Weights of a small GPT-style language model, trained from scratch on English Wikipedia.
Size: 13 layers, width 384, 6 heads of 64, MLP 1536 GELU, vocabulary 15514, 29.2M parameters.
Architecture: LayerNorm before each block, tied embeddings.
Training: 1172M tokens, 4471 steps.
Each number is 50 + 15 x the weight over its row's rms, rounded and kept within 0 to 99. Layers, rows and columns count from 0. The size before them is the row's rms in percent of the matrix's.

# up: layer 6 MLP up, 1536x384, rms 0.22, rows 27-62, columns 96-191
# down: layer 6 MLP down (transposed), 1536x384, rms 0.116, rows 27-62, columns 96-191
up27 095:62 52 67 54 56 39 83 55 64 72 50 61 36 33 51 54 72 53 83 38 30 65 42 27 51 63 63 61 41 41 63 41 55 47 49 54 21 30 43 43 42 62 45 50 41 63 74 25 16 59 44 55 28 26 42 38 47 37 41 38 28 15 45 37 55 57 43 54 45 60 65 52 25 46 50 41 37 65 66 20 52 29 55 49 44 67 66 55 61 34 50 59 40 58 46 22
down27 092:40 28 38 55 29 47 28 07 62 18 36 40 52 53 71 71 49 60 49 49 45 38 62 50 50 35 31 47 50 50 40 65 48 47 52 78 73 72 76 66 68 50 38 33 42 52 37 59 53 54 94 50 58 81 42 46 55 41 51 63 76 41 44 79 52 60 46 46 50 44 57 85 71 45 60 46 68 51 53 69 56 47 58 72 52 41 58 28 35 58 31 53 60 65 63 49
up28 096:83 65 56 31 52 58 56 67 61 75 39 64 41 31 13 67 82 41 78 55 54 86 76 71 53 64 31 38 44 61 58 50 41 40 38 40 53 65 38 23 74 41 16 22 47 39 50 56 67 60 51 18 51 48 50 29 34 44 31 74 53 33 33 44 67 43 46 42 40 54 41 59 58 36 34 31 43 39 66 60 40 20 50 32 38 48 43 43 56 31 40 53 55 51 49 52
down28 101:64 44 54 44 73 65 51 45 44 49 48 57 44 62 67 39 52 52 25 66 46 42 42 26 51 55 41 39 83 49 46 42 50 66 61 42 29 43 40 59 54 63 44 47 52 62 43 46 46 19 18 42 32 56 36 76 63 41 51 57 50 30 46 55 65 48 76 41 74 43 39 51 80 54 32 50 74 47 44 51 51 62 68 64 27 52 59 32 72 40 56 65 69 35 58 39
up29 100:61 64 32 33 23 52 49 44 61 56 43 01 49 60 32 44 63 54 56 51 40 80 49 44 35 53 34 57 62 63 64 60 34 33 43 54 63 22 71 59 69 42 40 42 63 36 53 37 62 30 61 35 59 66 31 57 58 64 54 39 15 65 35 28 57 26 43 46 31 58 15 62 56 66 42 59 38 41 55 48 58 64 61 53 45 50 71 45 44 47 50 66 42 46 53 62
down29 097:48 69 56 53 42 59 56 51 64 64 73 44 82 31 59 45 48 64 45 54 45 63 50 42 50 69 36 64 41 66 44 60 25 44 71 34 63 54 59 34 75 59 52 46 74 48 63 63 65 27 67 55 50 40 46 57 51 66 59 46 53 65 50 53 31 41 99 54 41 44 44 49 48 28 30 68 64 66 35 57 38 63 66 68 66 56 60 43 54 55 50 66 31 47 55 42
up30 100:68 40 43 78 66 42 90 50 35 59 43 48 08 61 41 64 26 51 40 69 39 41 58 74 49 45 63 39 54 54 63 47 38 42 42 13 36 54 45 38 49 56 48 35 50 52 57 66 60 61 80 43 38 77 26 63 66 25 18 73 46 52 66 37 66 38 59 54 69 53 22 49 37 66 41 55 45 49 52 48 57 84 58 24 48 51 55 49 41 43 55 43 55 06 43 37
down30 099:75 51 42 31 38 68 45 36 45 41 35 67 48 30 77 45 37 41 34 66 66 50 36 39 32 61 56 37 26 46 69 39 57 49 45 48 68 29 32 32 64 45 45 48 55 32 54 42 65 78 06 46 63 41 46 33 52 32 44 23 35 70 52 51 46 65 39 47 73 48 22 54 41 40 50 50 39 60 39 61 40 44 84 71 60 51 49 66 55 56 57 47 47 54 55 66
up31 110:37 61 35 63 52 52 66 22 68 44 56 62 57 48 43 56 54 62 61 48 69 38 47 80 45 40 22 62 32 34 37 47 59 57 58 74 57 26 59 20 37 35 25 37 47 34 62 55 42 50 68 39 51 55 16 55 38 79 50 40 75 57 53 46 57 54 56 47 39 33 41 77 05 31 33 52 38 50 44 60 32 55 59 69 39 35 67 60 27 58 49 80 39 54 33 41
down31 131:58 38 42 43 55 52 53 73 44 47 64 41 51 64 49 20 57 39 48 57 21 46 55 00 52 54 74 49 48 37 59 48 31 39 30 43 41 80 53 69 60 65 67 48 58 62 26 45 59 63 45 50 59 44 90 43 66 27 47 56 32 45 18 49 61 45 52 68 62 64 59 36 82 61 56 58 79 60 63 47 53 34 42 47 56 51 43 32 65 64 39 42 52 34 68 66
up32 098:48 63 50 43 73 55 29 58 76 63 72 41 25 56 58 85 57 65 51 17 47 47 86 39 74 70 43 50 66 53 26 28 42 40 22 54 33 46 39 44 83 64 45 58 60 55 42 42 54 68 64 21 88 54 41 63 45 57 52 31 42 52 50 59 64 38 33 71 19 50 55 55 48 45 46 29 43 48 36 41 35 61 39 59 36 05 55 60 53 66 30 69 46 40 33 76
down32 094:24 31 56 42 69 45 54 46 15 55 54 38 34 53 56 36 39 50 47 52 41 71 47 50 31 46 63 23 46 69 82 46 40 38 49 31 79 69 66 43 48 43 33 32 35 73 73 63 51 71 34 80 65 41 61 38 57 65 46 55 43 37 59 27 60 27 57 47 54 47 51 45 62 40 47 58 73 39 61 90 58 36 55 39 53 23 63 67 37 37 58 43 41 40 58 60
up33 094:53 40 53 54 52 70 59 61 54 48 30 34 59 78 44 51 52 29 67 47 39 46 55 55 54 63 40 50 28 46 52 68 42 45 44 25 33 40 46 86 64 53 50 34 67 54 16 52 53 45 36 35 65 49 57 20 40 47 67 46 42 23 50 70 42 50 26 30 29 55 55 56 03 40 63 76 50 53 75 71 35 27 41 81 68 48 59 63 39 55 86 59 69 49 31 27
down33 093:35 54 44 60 63 58 16 45 64 53 65 68 45 73 63 30 48 53 61 80 30 54 53 73 37 47 59 57 53 39 37 70 50 59 51 66 46 37 47 48 50 49 64 59 45 54 52 32 31 15 54 48 40 46 21 63 67 54 53 54 46 68 40 41 70 94 33 49 18 44 48 39 40 61 42 51 22 58 51 66 32 40 52 45 44 50 47 32 44 39 47 54 37 47 78 49
up34 097:58 60 52 26 64 73 35 49 17 57 58 68 45 37 28 59 77 23 47 67 58 57 28 43 48 49 55 36 40 52 44 67 22 67 49 55 28 65 56 34 59 46 18 60 41 73 26 40 41 55 58 58 34 62 49 57 38 28 12 45 42 53 36 44 56 61 19 59 47 53 35 35 44 63 55 56 80 60 80 73 62 36 50 80 47 45 28 51 69 37 57 49 37 47 19 55
down34 097:19 62 43 47 45 63 71 99 55 52 41 41 73 37 82 52 54 54 52 81 33 37 43 34 30 44 45 63 53 64 47 31 49 64 70 99 35 28 51 42 34 46 83 37 48 55 15 66 62 33 44 59 55 29 83 52 80 43 59 31 27 43 40 53 46 39 55 67 47 70 56 52 60 70 67 50 26 61 64 53 27 28 60 60 52 70 66 40 50 85 39 57 53 51 63 15
up35 110:49 44 52 77 56 42 66 35 11 27 61 49 38 46 75 45 41 32 25 26 50 39 30 55 31 51 65 52 50 48 43 54 42 52 40 67 41 43 47 46 26 42 51 30 32 51 50 66 42 41 51 47 49 51 38 75 76 40 22 46 34 25 62 33 62 26 27 63 56 54 78 39 56 45 87 55 45 60 44 56 42 44 31 55 55 34 51 99 18 45 46 44 53 74 45 38
down35 120:77 42 52 52 65 45 53 50 35 68 33 46 65 66 59 41 55 54 58 64 37 45 41 30 37 71 55 67 58 27 60 33 40 50 52 40 43 62 50 32 37 44 56 47 26 46 65 37 41 52 52 40 74 29 58 61 51 43 59 78 44 42 53 68 64 37 50 48 66 47 87 45 59 70 67 07 50 33 33 27 59 65 20 40 70 57 45 91 58 23 41 57 45 69 58 40
up36 103:39 52 58 71 82 56 54 43 46 34 35 45 42 29 90 46 48 20 21 40 43 76 60 60 58 66 43 33 35 84 29 21 46 39 58 52 42 61 35 38 58 53 43 50 68 53 48 53 32 30 40 54 59 28 41 92 71 40 36 34 48 57 31 68 32 41 22 47 52 37 62 48 63 58 55 55 70 40 41 66 46 49 76 40 39 53 45 58 22 64 31 51 52 76 38 41
down36 099:44 35 53 45 70 57 55 37 42 48 25 48 34 68 41 27 44 63 53 68 74 64 77 29 42 48 64 55 58 33 57 51 39 43 36 61 54 27 37 70 57 50 63 55 57 65 54 41 58 63 65 52 67 27 54 58 51 44 56 66 49 53 34 40 62 82 49 61 62 53 44 61 87 57 79 44 64 56 67 53 61 51 39 79 54 39 86 57 31 88 31 68 61 32 65 56
up37 097:57 42 60 32 65 40 24 56 94 73 58 48 46 72 53 56 42 53 38 66 57 41 50 72 54 60 42 67 66 60 50 54 36 33 62 42 26 28 68 35 72 52 57 39 51 42 38 33 38 66 40 56 55 68 61 47 63 58 65 69 42 44 50 38 54 67 63 57 61 44 57 74 43 52 63 38 53 50 24 56 70 62 60 65 59 54 40 64 28 44 59 73 46 56 41 22
down37 090:39 78 42 39 49 45 24 56 60 33 46 51 49 61 41 35 44 49 30 10 28 49 56 66 47 80 39 59 35 55 65 44 77 35 39 45 74 41 51 68 32 26 77 46 59 79 45 67 73 51 36 46 56 33 35 46 56 58 62 60 64 54 42 70 31 51 31 59 30 90 47 36 42 26 36 44 82 47 84 38 30 41 41 38 59 51 21 26 61 56 53 33 57 70 34 60
up38 103:64 63 73 61 52 45 44 18 75 46 25 71 39 62 44 46 12 61 65 47 39 41 76 61 67 67 68 58 46 65 44 66 66 61 25 51 37 41 64 39 36 68 34 57 53 53 41 67 36 32 62 37 24 54 43 53 23 54 45 44 41 36 28 67 56 42 50 24 44 63 67 52 17 92 53 35 68 39 42 49 54 55 36 38 54 58 49 48 42 74 42 39 79 38 45 39
down38 100:45 68 59 50 59 51 68 44 49 46 64 47 52 51 58 63 45 43 53 43 52 47 79 39 46 37 71 48 47 46 74 56 82 14 43 74 52 57 55 31 20 42 47 36 42 69 50 56 63 55 38 71 24 25 36 45 76 42 51 38 41 77 63 75 55 59 38 52 71 61 56 66 46 26 43 44 58 53 45 44 67 39 49 56 59 64 54 32 73 63 56 63 57 42 69 33
up39 098:61 58 56 39 43 68 52 52 44 64 48 34 41 50 47 50 50 52 35 45 72 38 56 75 40 37 44 41 39 32 44 39 63 48 51 45 33 56 83 65 50 66 52 58 63 48 47 89 73 78 52 29 35 37 68 51 45 69 77 24 52 71 67 40 45 39 49 32 58 56 34 51 55 61 60 24 72 57 30 42 31 23 38 22 58 55 12 57 51 46 90 38 53 50 30 68
down39 092:53 42 53 72 40 63 38 42 69 57 62 40 58 25 53 64 46 41 66 38 53 70 30 56 17 27 52 70 71 67 76 83 44 46 54 65 51 37 59 52 49 64 31 45 51 63 36 35 40 26 51 75 66 44 54 57 71 19 51 46 43 52 38 53 37 44 29 39 23 67 62 45 61 41 48 61 46 55 44 52 40 64 56 77 35 43 67 22 37 28 39 76 38 31 56 36
up40 093:49 36 44 69 54 37 62 35 30 61 22 46 60 51 70 66 70 37 55 46 63 44 40 57 51 33 68 47 55 50 47 61 72 32 12 43 50 46 35 83 64 36 46 75 66 64 29 63 45 61 70 43 31 42 57 56 67 73 41 40 62 46 51 34 76 52 46 67 48 25 59 41 76 43 29 29 53 44 37 26 42 36 52 50 40 50 48 52 46 41 36 61 64 54 60 30
down40 091:64 52 70 50 51 60 51 57 25 51 35 61 65 23 77 68 52 56 60 45 40 52 76 35 45 60 45 20 62 34 81 33 47 17 61 38 35 40 63 43 44 49 30 58 47 46 64 38 45 63 79 66 50 55 58 77 29 30 32 38 57 62 51 65 61 72 43 34 57 82 28 63 37 56 25 71 42 34 56 42 55 40 72 54 44 32 40 41 29 45 35 41 61 70 63 55
up41 101:36 38 38 36 49 68 39 54 38 42 58 26 66 59 85 38 60 46 55 46 57 62 53 51 42 27 29 68 50 47 44 79 44 36 56 53 21 07 67 50 36 44 44 54 39 67 58 56 66 33 74 61 32 38 46 36 40 48 67 37 60 45 14 41 57 49 45 57 53 44 76 60 32 40 59 64 69 60 54 35 55 39 41 28 52 30 28 50 95 68 35 22 60 63 59 52
down41 098:63 26 49 54 42 59 70 24 48 58 56 54 44 47 51 36 39 44 60 46 75 67 55 31 26 69 59 58 36 43 54 62 52 74 35 45 76 58 58 62 29 57 54 29 35 29 67 26 44 54 46 42 65 54 63 34 40 51 45 51 09 64 22 41 64 64 51 86 52 63 28 63 43 41 62 23 56 68 30 39 51 63 33 50 58 73 66 79 37 33 54 45 55 41 37 68
up42 098:48 44 34 49 54 56 33 64 27 52 55 56 45 50 53 48 38 67 53 50 33 38 71 26 80 33 75 63 67 66 40 55 47 24 62 21 58 62 55 20 62 40 20 47 36 67 57 60 51 36 57 66 52 39 42 33 62 68 82 68 45 55 24 42 53 50 35 57 43 40 41 39 39 39 60 57 28 63 25 44 54 63 60 52 63 24 67 55 25 12 75 61 46 71 49 81
down42 097:38 53 71 61 34 55 28 49 62 43 64 49 54 79 80 61 38 67 41 34 56 29 50 64 43 62 51 26 53 53 49 59 28 37 47 54 21 43 57 48 11 40 66 78 34 44 36 60 49 54 38 50 51 37 44 74 55 65 42 55 54 43 39 59 53 98 40 48 53 53 35 38 25 18 68 47 28 31 55 48 51 66 51 59 43 72 30 70 47 52 58 41 47 56 56 38
up43 106:45 33 35 59 40 49 47 54 62 55 58 41 44 48 26 39 40 41 56 43 53 69 58 43 55 45 17 52 53 64 32 25 49 23 59 81 49 54 59 54 45 43 49 56 46 25 68 46 63 49 57 42 68 13 57 46 55 57 41 71 49 46 62 39 66 54 70 55 79 42 37 48 37 72 72 33 55 86 57 51 55 20 27 53 70 28 60 47 52 45 52 47 50 45 64 43
down43 103:68 43 58 26 52 35 45 42 41 59 54 74 51 47 42 26 87 57 62 41 44 80 48 64 38 41 74 51 62 39 52 49 49 63 43 49 30 39 34 35 57 36 48 52 95 82 66 47 35 63 29 43 10 47 64 49 67 61 45 43 59 51 27 62 65 53 49 73 70 44 48 64 50 42 56 24 26 67 41 70 49 47 07 45 66 46 52 60 47 42 72 55 80 50 74 67
up44 094:60 47 74 39 58 35 80 50 48 42 41 57 74 68 30 52 62 24 79 70 46 60 61 63 66 37 70 27 44 37 55 51 57 39 41 49 42 50 20 42 50 33 77 58 64 53 61 31 82 60 34 44 59 62 53 62 51 47 38 45 42 55 63 79 54 54 79 35 68 57 15 52 49 60 67 41 60 40 57 61 26 24 32 21 57 41 62 45 67 50 75 51 24 66 28 51
down44 093:33 53 38 42 52 51 41 70 49 64 39 51 45 42 33 44 87 37 29 62 42 46 38 36 35 61 33 69 12 55 44 54 66 44 56 43 54 46 60 58 54 76 65 52 01 52 43 42 45 26 62 47 38 52 60 45 50 54 40 72 22 47 66 50 54 58 41 44 29 49 79 70 61 47 60 48 61 47 45 28 69 46 31 60 57 91 54 42 51 76 16 43 60 58 53 51
up45 098:32 52 67 41 52 43 38 26 50 34 30 58 46 50 66 56 41 61 60 38 47 51 46 70 44 60 47 70 14 44 93 50 52 49 47 39 20 77 58 65 35 43 32 63 77 35 46 50 29 49 35 90 48 62 82 17 61 45 65 48 46 27 39 73 41 45 64 65 61 43 14 55 53 47 73 51 67 24 50 53 51 65 80 25 35 39 62 64 76 34 34 20 69 62 31 42
down45 100:26 51 40 54 35 27 72 44 63 58 40 69 59 24 46 50 37 63 58 73 44 08 51 41 48 55 58 54 61 19 46 60 67 58 75 69 34 60 58 41 58 62 59 28 48 85 27 22 56 27 62 68 70 43 70 60 47 44 40 44 64 55 69 36 69 41 48 44 52 21 38 31 44 52 52 44 65 61 79 58 78 75 61 49 47 48 39 37 77 35 65 43 58 63 23 35
up46 097:55 52 49 34 50 57 38 44 22 34 60 47 70 47 44 58 65 39 61 47 56 73 59 33 44 46 35 40 61 51 67 58 36 35 49 69 60 62 53 24 61 46 29 43 53 55 60 42 56 54 58 51 52 71 23 66 36 59 31 43 40 61 41 76 40 40 36 35 74 45 50 50 39 72 47 46 65 65 41 72 58 62 55 26 68 64 51 34 64 61 78 44 75 36 64 34
down46 091:34 30 66 57 44 27 66 52 72 44 62 50 45 58 54 47 64 66 47 44 57 46 49 64 63 54 49 34 61 54 83 39 51 51 71 33 53 48 33 61 58 70 63 49 56 36 59 39 69 49 47 61 56 54 55 65 45 35 71 67 69 56 64 27 68 77 41 61 16 28 87 81 46 47 42 46 35 39 88 26 21 25 59 39 24 28 52 56 66 91 57 70 57 54 62 40
up47 105:56 48 51 59 38 66 47 35 56 33 68 61 34 51 79 47 71 38 35 42 45 59 39 57 53 28 58 38 66 55 27 70 37 56 61 18 46 83 27 81 62 43 64 49 58 54 54 56 43 54 52 51 65 51 41 42 19 56 52 85 45 41 49 36 70 41 55 40 65 58 60 46 54 51 48 80 36 80 44 45 54 63 44 23 47 55 46 21 30 42 16 60 66 68 39 64
down47 102:51 46 42 73 84 69 66 42 40 61 39 49 54 57 48 60 50 56 70 20 54 63 46 65 75 77 48 57 61 32 54 32 60 50 58 60 40 29 63 45 54 36 40 44 66 60 27 43 45 46 45 55 51 45 82 45 61 11 35 31 60 62 48 56 49 38 69 80 35 62 45 61 42 40 42 59 66 54 42 58 65 63 22 33 67 71 56 68 15 20 36 22 69 38 57 31
up48 106:64 59 41 25 23 82 38 29 46 43 61 49 33 60 72 77 58 47 62 61 47 49 42 50 74 51 39 38 54 79 38 51 56 61 55 51 40 59 37 29 52 41 57 44 65 40 32 26 29 48 56 52 47 37 44 35 60 51 56 57 31 48 49 53 27 68 53 82 50 63 57 68 23 34 37 37 27 55 55 54 49 47 63 41 73 65 54 16 58 45 51 28 72 51 19 43
down48 111:48 61 43 51 38 37 69 37 36 23 60 36 54 83 66 55 60 51 63 10 47 62 40 34 51 53 59 58 68 61 77 57 40 35 37 61 60 26 59 35 55 31 39 54 48 70 50 35 60 33 77 68 50 38 28 52 64 59 48 33 32 50 57 48 76 53 45 46 52 41 35 52 32 47 41 58 61 44 57 39 54 62 76 52 64 42 54 45 40 63 45 77 65 49 68 55
up49 099:37 62 76 49 52 62 53 52 59 34 39 82 31 62 73 63 54 38 56 63 40 38 56 41 55 52 60 56 57 64 49 32 27 71 38 51 52 66 24 37 22 15 67 57 73 39 30 39 32 46 56 45 63 55 67 38 61 67 64 72 72 37 61 66 43 45 47 52 51 67 37 46 30 52 40 70 66 58 39 41 55 38 85 41 40 80 44 49 84 43 75 38 38 55 44 44
down49 099:41 48 57 73 58 49 59 46 46 52 31 53 35 28 47 52 70 42 47 44 37 41 41 47 41 54 33 50 43 37 62 67 23 44 59 50 66 76 67 71 25 67 44 67 22 56 39 47 35 42 30 61 31 60 18 57 61 48 60 46 73 71 49 38 35 37 43 41 25 58 32 52 29 47 64 54 65 49 54 52 58 34 50 83 36 50 62 51 51 40 50 07 55 38 70 50
up50 098:77 46 59 03 26 45 71 48 42 57 47 58 21 40 29 65 52 54 23 52 59 30 56 51 44 42 31 58 36 27 50 56 39 48 44 58 38 54 73 58 43 23 56 56 37 09 80 48 60 51 07 62 64 47 57 48 55 39 44 42 41 47 51 28 49 64 64 50 58 47 44 42 65 52 40 54 27 20 19 59 78 47 45 45 63 47 53 15 66 44 72 25 47 57 38 28
down50 097:43 45 38 76 94 41 38 53 57 47 45 49 41 42 70 53 76 74 85 16 50 50 54 47 23 85 34 53 62 42 53 53 28 30 35 23 64 49 48 68 83 49 48 43 66 42 59 40 52 65 83 38 39 67 55 58 65 46 58 40 44 49 34 57 55 38 38 59 61 54 55 31 48 62 40 28 53 56 47 43 70 80 73 48 60 43 81 69 64 45 19 47 55 56 29 38
up51 091:51 38 32 25 63 71 48 48 65 81 46 37 45 53 48 67 44 31 61 58 57 36 34 63 52 44 40 65 38 36 59 58 45 79 41 47 39 58 48 50 37 68 42 64 57 47 54 70 57 66 61 84 65 52 43 61 55 46 80 64 32 44 59 29 32 85 44 59 58 57 57 59 66 46 64 35 46 63 46 29 57 79 53 29 64 91 59 50 42 57 62 47 53 36 64 31
down51 088:87 71 58 78 49 31 61 51 68 47 69 58 35 34 21 53 65 58 37 38 21 77 47 68 57 49 33 27 40 42 30 61 36 40 54 39 70 64 40 51 72 57 52 81 52 38 45 53 59 49 64 50 67 59 59 41 60 52 50 34 35 46 79 67 30 71 50 50 65 18 80 53 46 49 49 61 49 44 73 63 54 55 55 59 62 39 58 45 56 52 28 66 68 35 37 44
up52 100:51 58 48 54 56 33 70 31 49 69 65 61 52 59 52 62 57 36 52 59 27 78 61 35 49 38 28 36 49 44 58 48 71 46 29 48 37 50 69 23 38 55 32 40 66 43 57 52 48 54 72 49 43 50 51 51 58 41 38 35 37 65 64 58 26 57 53 55 59 37 59 73 48 44 44 59 17 48 44 55 46 31 52 31 54 46 59 61 52 39 41 45 59 57 56 66
down52 103:44 23 53 55 57 39 63 31 47 50 50 42 53 50 29 67 36 65 25 24 26 69 41 61 21 51 48 53 65 17 56 69 17 70 54 49 39 23 42 57 64 28 44 49 59 45 40 41 56 62 41 57 53 49 61 62 58 77 54 62 66 38 67 69 73 54 62 56 79 83 39 43 57 38 39 48 46 45 52 48 34 29 18 31 60 62 45 55 64 61 59 53 57 60 66 39
up53 101:78 48 46 43 39 79 78 48 47 59 49 41 54 53 67 39 51 56 43 51 30 51 23 88 53 66 42 40 55 59 69 21 40 44 46 45 44 61 69 73 44 43 42 73 75 35 27 55 15 51 55 74 52 43 75 33 42 44 41 27 56 41 56 47 70 57 71 64 37 49 37 60 52 59 40 49 50 43 47 45 35 32 54 59 39 72 45 62 64 65 46 41 27 57 52 33
down53 099:57 38 33 61 41 48 58 41 39 87 43 46 44 62 43 44 43 24 78 59 32 54 66 08 70 41 26 35 12 35 19 70 64 38 48 57 62 69 43 64 33 99 58 27 39 30 49 60 33 46 58 64 55 38 45 66 39 39 43 51 39 50 32 75 54 64 53 94 66 66 81 42 46 32 40 71 56 36 64 56 21 78 60 43 49 52 56 41 43 43 65 40 40 67 33 18
up54 103:51 45 38 32 61 68 53 42 59 37 60 50 48 33 33 72 65 38 19 50 45 31 59 56 24 09 26 43 39 35 61 82 29 60 24 86 41 82 39 51 27 52 52 53 25 53 35 37 57 46 58 70 74 52 34 63 37 35 56 44 37 18 37 54 41 23 56 59 31 41 28 56 39 68 76 26 44 64 54 65 62 48 43 81 28 64 67 52 46 56 51 37 59 52 55 34
down54 103:57 57 54 21 34 34 45 39 71 56 48 50 17 37 61 38 39 57 64 61 62 51 24 65 49 58 45 49 65 69 25 60 63 85 49 40 52 77 63 75 30 39 51 91 48 59 59 74 26 41 28 65 52 48 19 50 37 53 58 46 49 47 35 35 62 60 55 42 70 67 46 34 49 47 60 48 64 61 26 32 43 46 76 56 74 66 57 58 37 51 68 72 48 21 60 69
up55 098:54 62 53 37 60 74 47 31 42 66 77 27 37 29 25 64 47 54 87 51 41 59 39 67 42 44 55 26 52 50 58 44 77 30 14 46 34 17 56 71 77 40 55 44 54 58 42 57 62 59 63 42 52 57 34 46 48 58 47 35 53 56 38 44 28 31 29 54 58 61 45 34 18 38 46 45 67 67 70 31 59 70 52 64 26 48 60 38 61 47 37 81 31 41 66 50
down55 090:68 43 44 62 43 57 59 66 29 58 00 58 32 54 21 47 10 52 36 39 45 75 29 39 53 60 76 37 74 32 18 41 40 79 60 25 47 41 26 45 42 42 35 72 47 52 66 31 49 53 41 47 47 65 58 65 27 44 49 35 51 88 37 72 46 47 47 36 17 21 32 65 43 43 38 64 46 50 25 58 79 43 58 68 32 57 76 41 37 28 32 57 60 44 52 45
up56 100:28 61 47 61 87 40 54 66 39 68 67 87 45 63 43 29 46 53 62 40 40 39 81 50 57 75 63 39 84 35 53 28 95 48 39 36 47 38 49 49 41 21 51 32 47 52 64 72 59 38 56 37 40 52 44 34 31 42 53 51 56 43 56 56 32 67 36 51 50 30 61 57 56 55 54 41 27 66 39 50 48 49 42 87 52 16 24 20 59 36 55 65 47 47 48 57
down56 096:76 65 50 58 48 54 42 39 23 54 45 52 55 53 41 63 55 69 42 31 65 49 31 68 51 32 46 47 57 43 59 53 40 53 59 37 73 68 51 54 42 21 86 33 44 18 66 56 51 66 52 65 35 44 67 56 60 58 58 75 56 23 16 75 43 41 45 24 55 47 47 53 60 54 54 51 33 35 49 59 36 49 69 46 44 75 58 49 63 77 65 20 34 54 76 78
up57 107:48 56 66 28 30 53 34 86 44 48 63 54 18 11 64 61 77 50 74 58 60 71 50 51 59 47 71 46 44 52 53 32 38 35 42 49 42 32 34 86 53 66 42 70 63 55 50 43 44 64 55 25 64 21 52 50 80 43 50 18 70 40 46 45 41 56 67 71 43 66 45 55 25 65 38 36 29 62 21 44 49 51 65 35 46 54 44 52 35 57 70 56 55 47 63 53
down57 108:42 55 92 55 49 40 78 46 44 47 59 62 59 64 41 43 59 27 53 52 58 49 66 42 45 24 73 21 28 53 56 48 42 53 36 42 75 61 53 39 57 83 64 89 33 59 51 38 15 34 60 56 49 49 60 49 59 76 22 23 68 38 54 71 49 55 58 53 39 35 46 36 24 47 56 51 44 29 38 35 36 73 48 59 57 25 60 44 51 88 34 52 37 44 50 64
up58 094:28 24 29 63 60 60 33 30 38 47 23 56 71 54 50 39 45 59 41 87 78 54 70 53 49 74 47 55 29 59 51 38 66 60 88 22 34 61 61 65 44 66 69 63 87 49 61 25 39 54 45 54 52 76 50 46 58 38 61 46 78 39 59 65 51 46 29 19 45 26 68 53 57 55 31 55 56 43 39 33 55 61 29 74 60 34 49 53 49 69 59 16 70 52 54 19
down58 091:95 56 44 73 65 41 31 80 26 44 64 26 35 39 41 78 37 22 64 35 54 54 32 58 60 27 35 64 40 42 26 55 82 24 23 31 79 54 67 63 45 42 32 30 43 55 61 53 64 36 52 57 47 52 44 61 64 60 27 35 31 67 46 45 61 49 50 56 50 54 49 33 43 56 50 57 54 52 61 51 17 43 59 42 47 46 58 41 63 42 29 40 39 76 60 66
up59 108:56 51 69 28 86 58 56 69 55 60 62 37 71 42 55 29 66 35 61 67 45 70 65 45 41 62 88 52 52 65 66 58 12 57 60 27 43 60 64 32 75 71 46 67 88 43 51 38 26 28 53 70 52 63 58 62 50 62 49 40 37 28 60 39 64 12 41 32 59 34 54 51 35 62 45 69 67 28 58 44 58 42 26 58 58 54 26 38 76 85 22 52 63 24 69 39
down59 100:48 33 67 29 60 50 32 35 72 70 44 38 63 35 44 26 53 31 77 56 52 30 42 55 71 56 51 60 63 71 34 53 49 45 59 58 30 53 47 76 74 65 52 75 41 42 58 50 45 46 35 56 57 62 59 57 51 52 59 36 76 39 36 57 54 47 64 42 73 58 33 54 54 47 12 49 85 62 74 48 64 70 47 60 60 65 45 51 89 59 65 53 53 16 75 58
up60 092:83 48 64 27 50 55 53 58 24 31 82 76 51 41 44 22 69 32 64 58 51 43 49 58 39 77 50 49 42 25 37 50 67 62 44 52 76 53 49 67 40 66 68 20 69 49 51 53 51 55 39 61 45 48 20 44 28 34 34 53 69 53 55 72 52 44 73 62 63 56 31 46 59 41 49 37 31 45 52 44 69 66 56 31 52 60 28 42 47 64 42 22 37 69 61 48
down60 089:46 40 53 80 43 77 45 37 56 32 64 24 57 44 42 80 35 41 43 23 51 56 68 60 33 54 54 37 45 65 63 43 60 23 55 62 42 56 42 38 48 38 55 64 53 61 41 44 70 34 49 39 35 67 66 61 60 71 71 67 42 63 54 35 58 14 42 45 57 54 44 56 68 42 50 50 75 64 34 57 76 35 24 61 31 44 47 54 12 42 65 55 20 49 53 40
up61 092:74 52 38 45 49 36 55 55 66 51 53 66 39 33 58 40 40 60 66 49 53 43 35 64 46 56 57 47 68 54 41 34 53 40 24 38 46 22 80 57 49 37 71 62 59 50 57 54 35 52 64 56 30 47 65 46 73 49 41 94 17 56 37 56 33 69 53 50 63 40 64 59 91 86 32 68 36 60 63 47 53 45 39 35 17 62 52 32 36 50 47 60 42 54 28 66
down61 091:50 44 63 63 48 43 32 70 62 18 45 42 53 40 79 31 57 21 07 49 32 58 50 66 62 55 69 71 54 35 60 43 44 67 55 52 45 51 53 70 58 62 53 77 12 49 37 54 43 40 42 45 53 56 63 74 52 30 59 46 65 69 48 40 64 29 49 45 39 54 49 46 43 48 58 44 59 74 59 73 68 52 74 70 75 22 54 47 72 39 05 39 48 41 44 41
up62 103:54 48 44 50 37 60 34 44 32 58 36 54 24 44 43 54 36 55 28 75 47 39 56 42 31 59 71 48 36 35 49 43 59 49 31 71 31 57 54 35 52 77 31 59 36 29 39 50 49 40 46 49 60 54 50 57 34 49 54 23 33 55 41 45 50 44 42 46 38 21 58 23 41 41 42 42 67 69 31 17 34 09 43 77 54 41 48 73 36 78 69 35 42 46 56 56
down62 101:40 52 50 30 74 54 56 42 78 66 37 26 69 51 42 43 63 92 57 63 45 30 55 54 48 66 30 78 61 67 37 34 32 59 33 40 51 45 48 62 28 64 55 59 70 53 34 45 38 24 23 70 46 52 37 70 30 43 46 53 50 52 31 64 69 59 43 65 49 74 72 23 40 53 80 46 50 39 63 47 60 34 50 62 35 21 54 65 46 48 61 48 56 50 61 69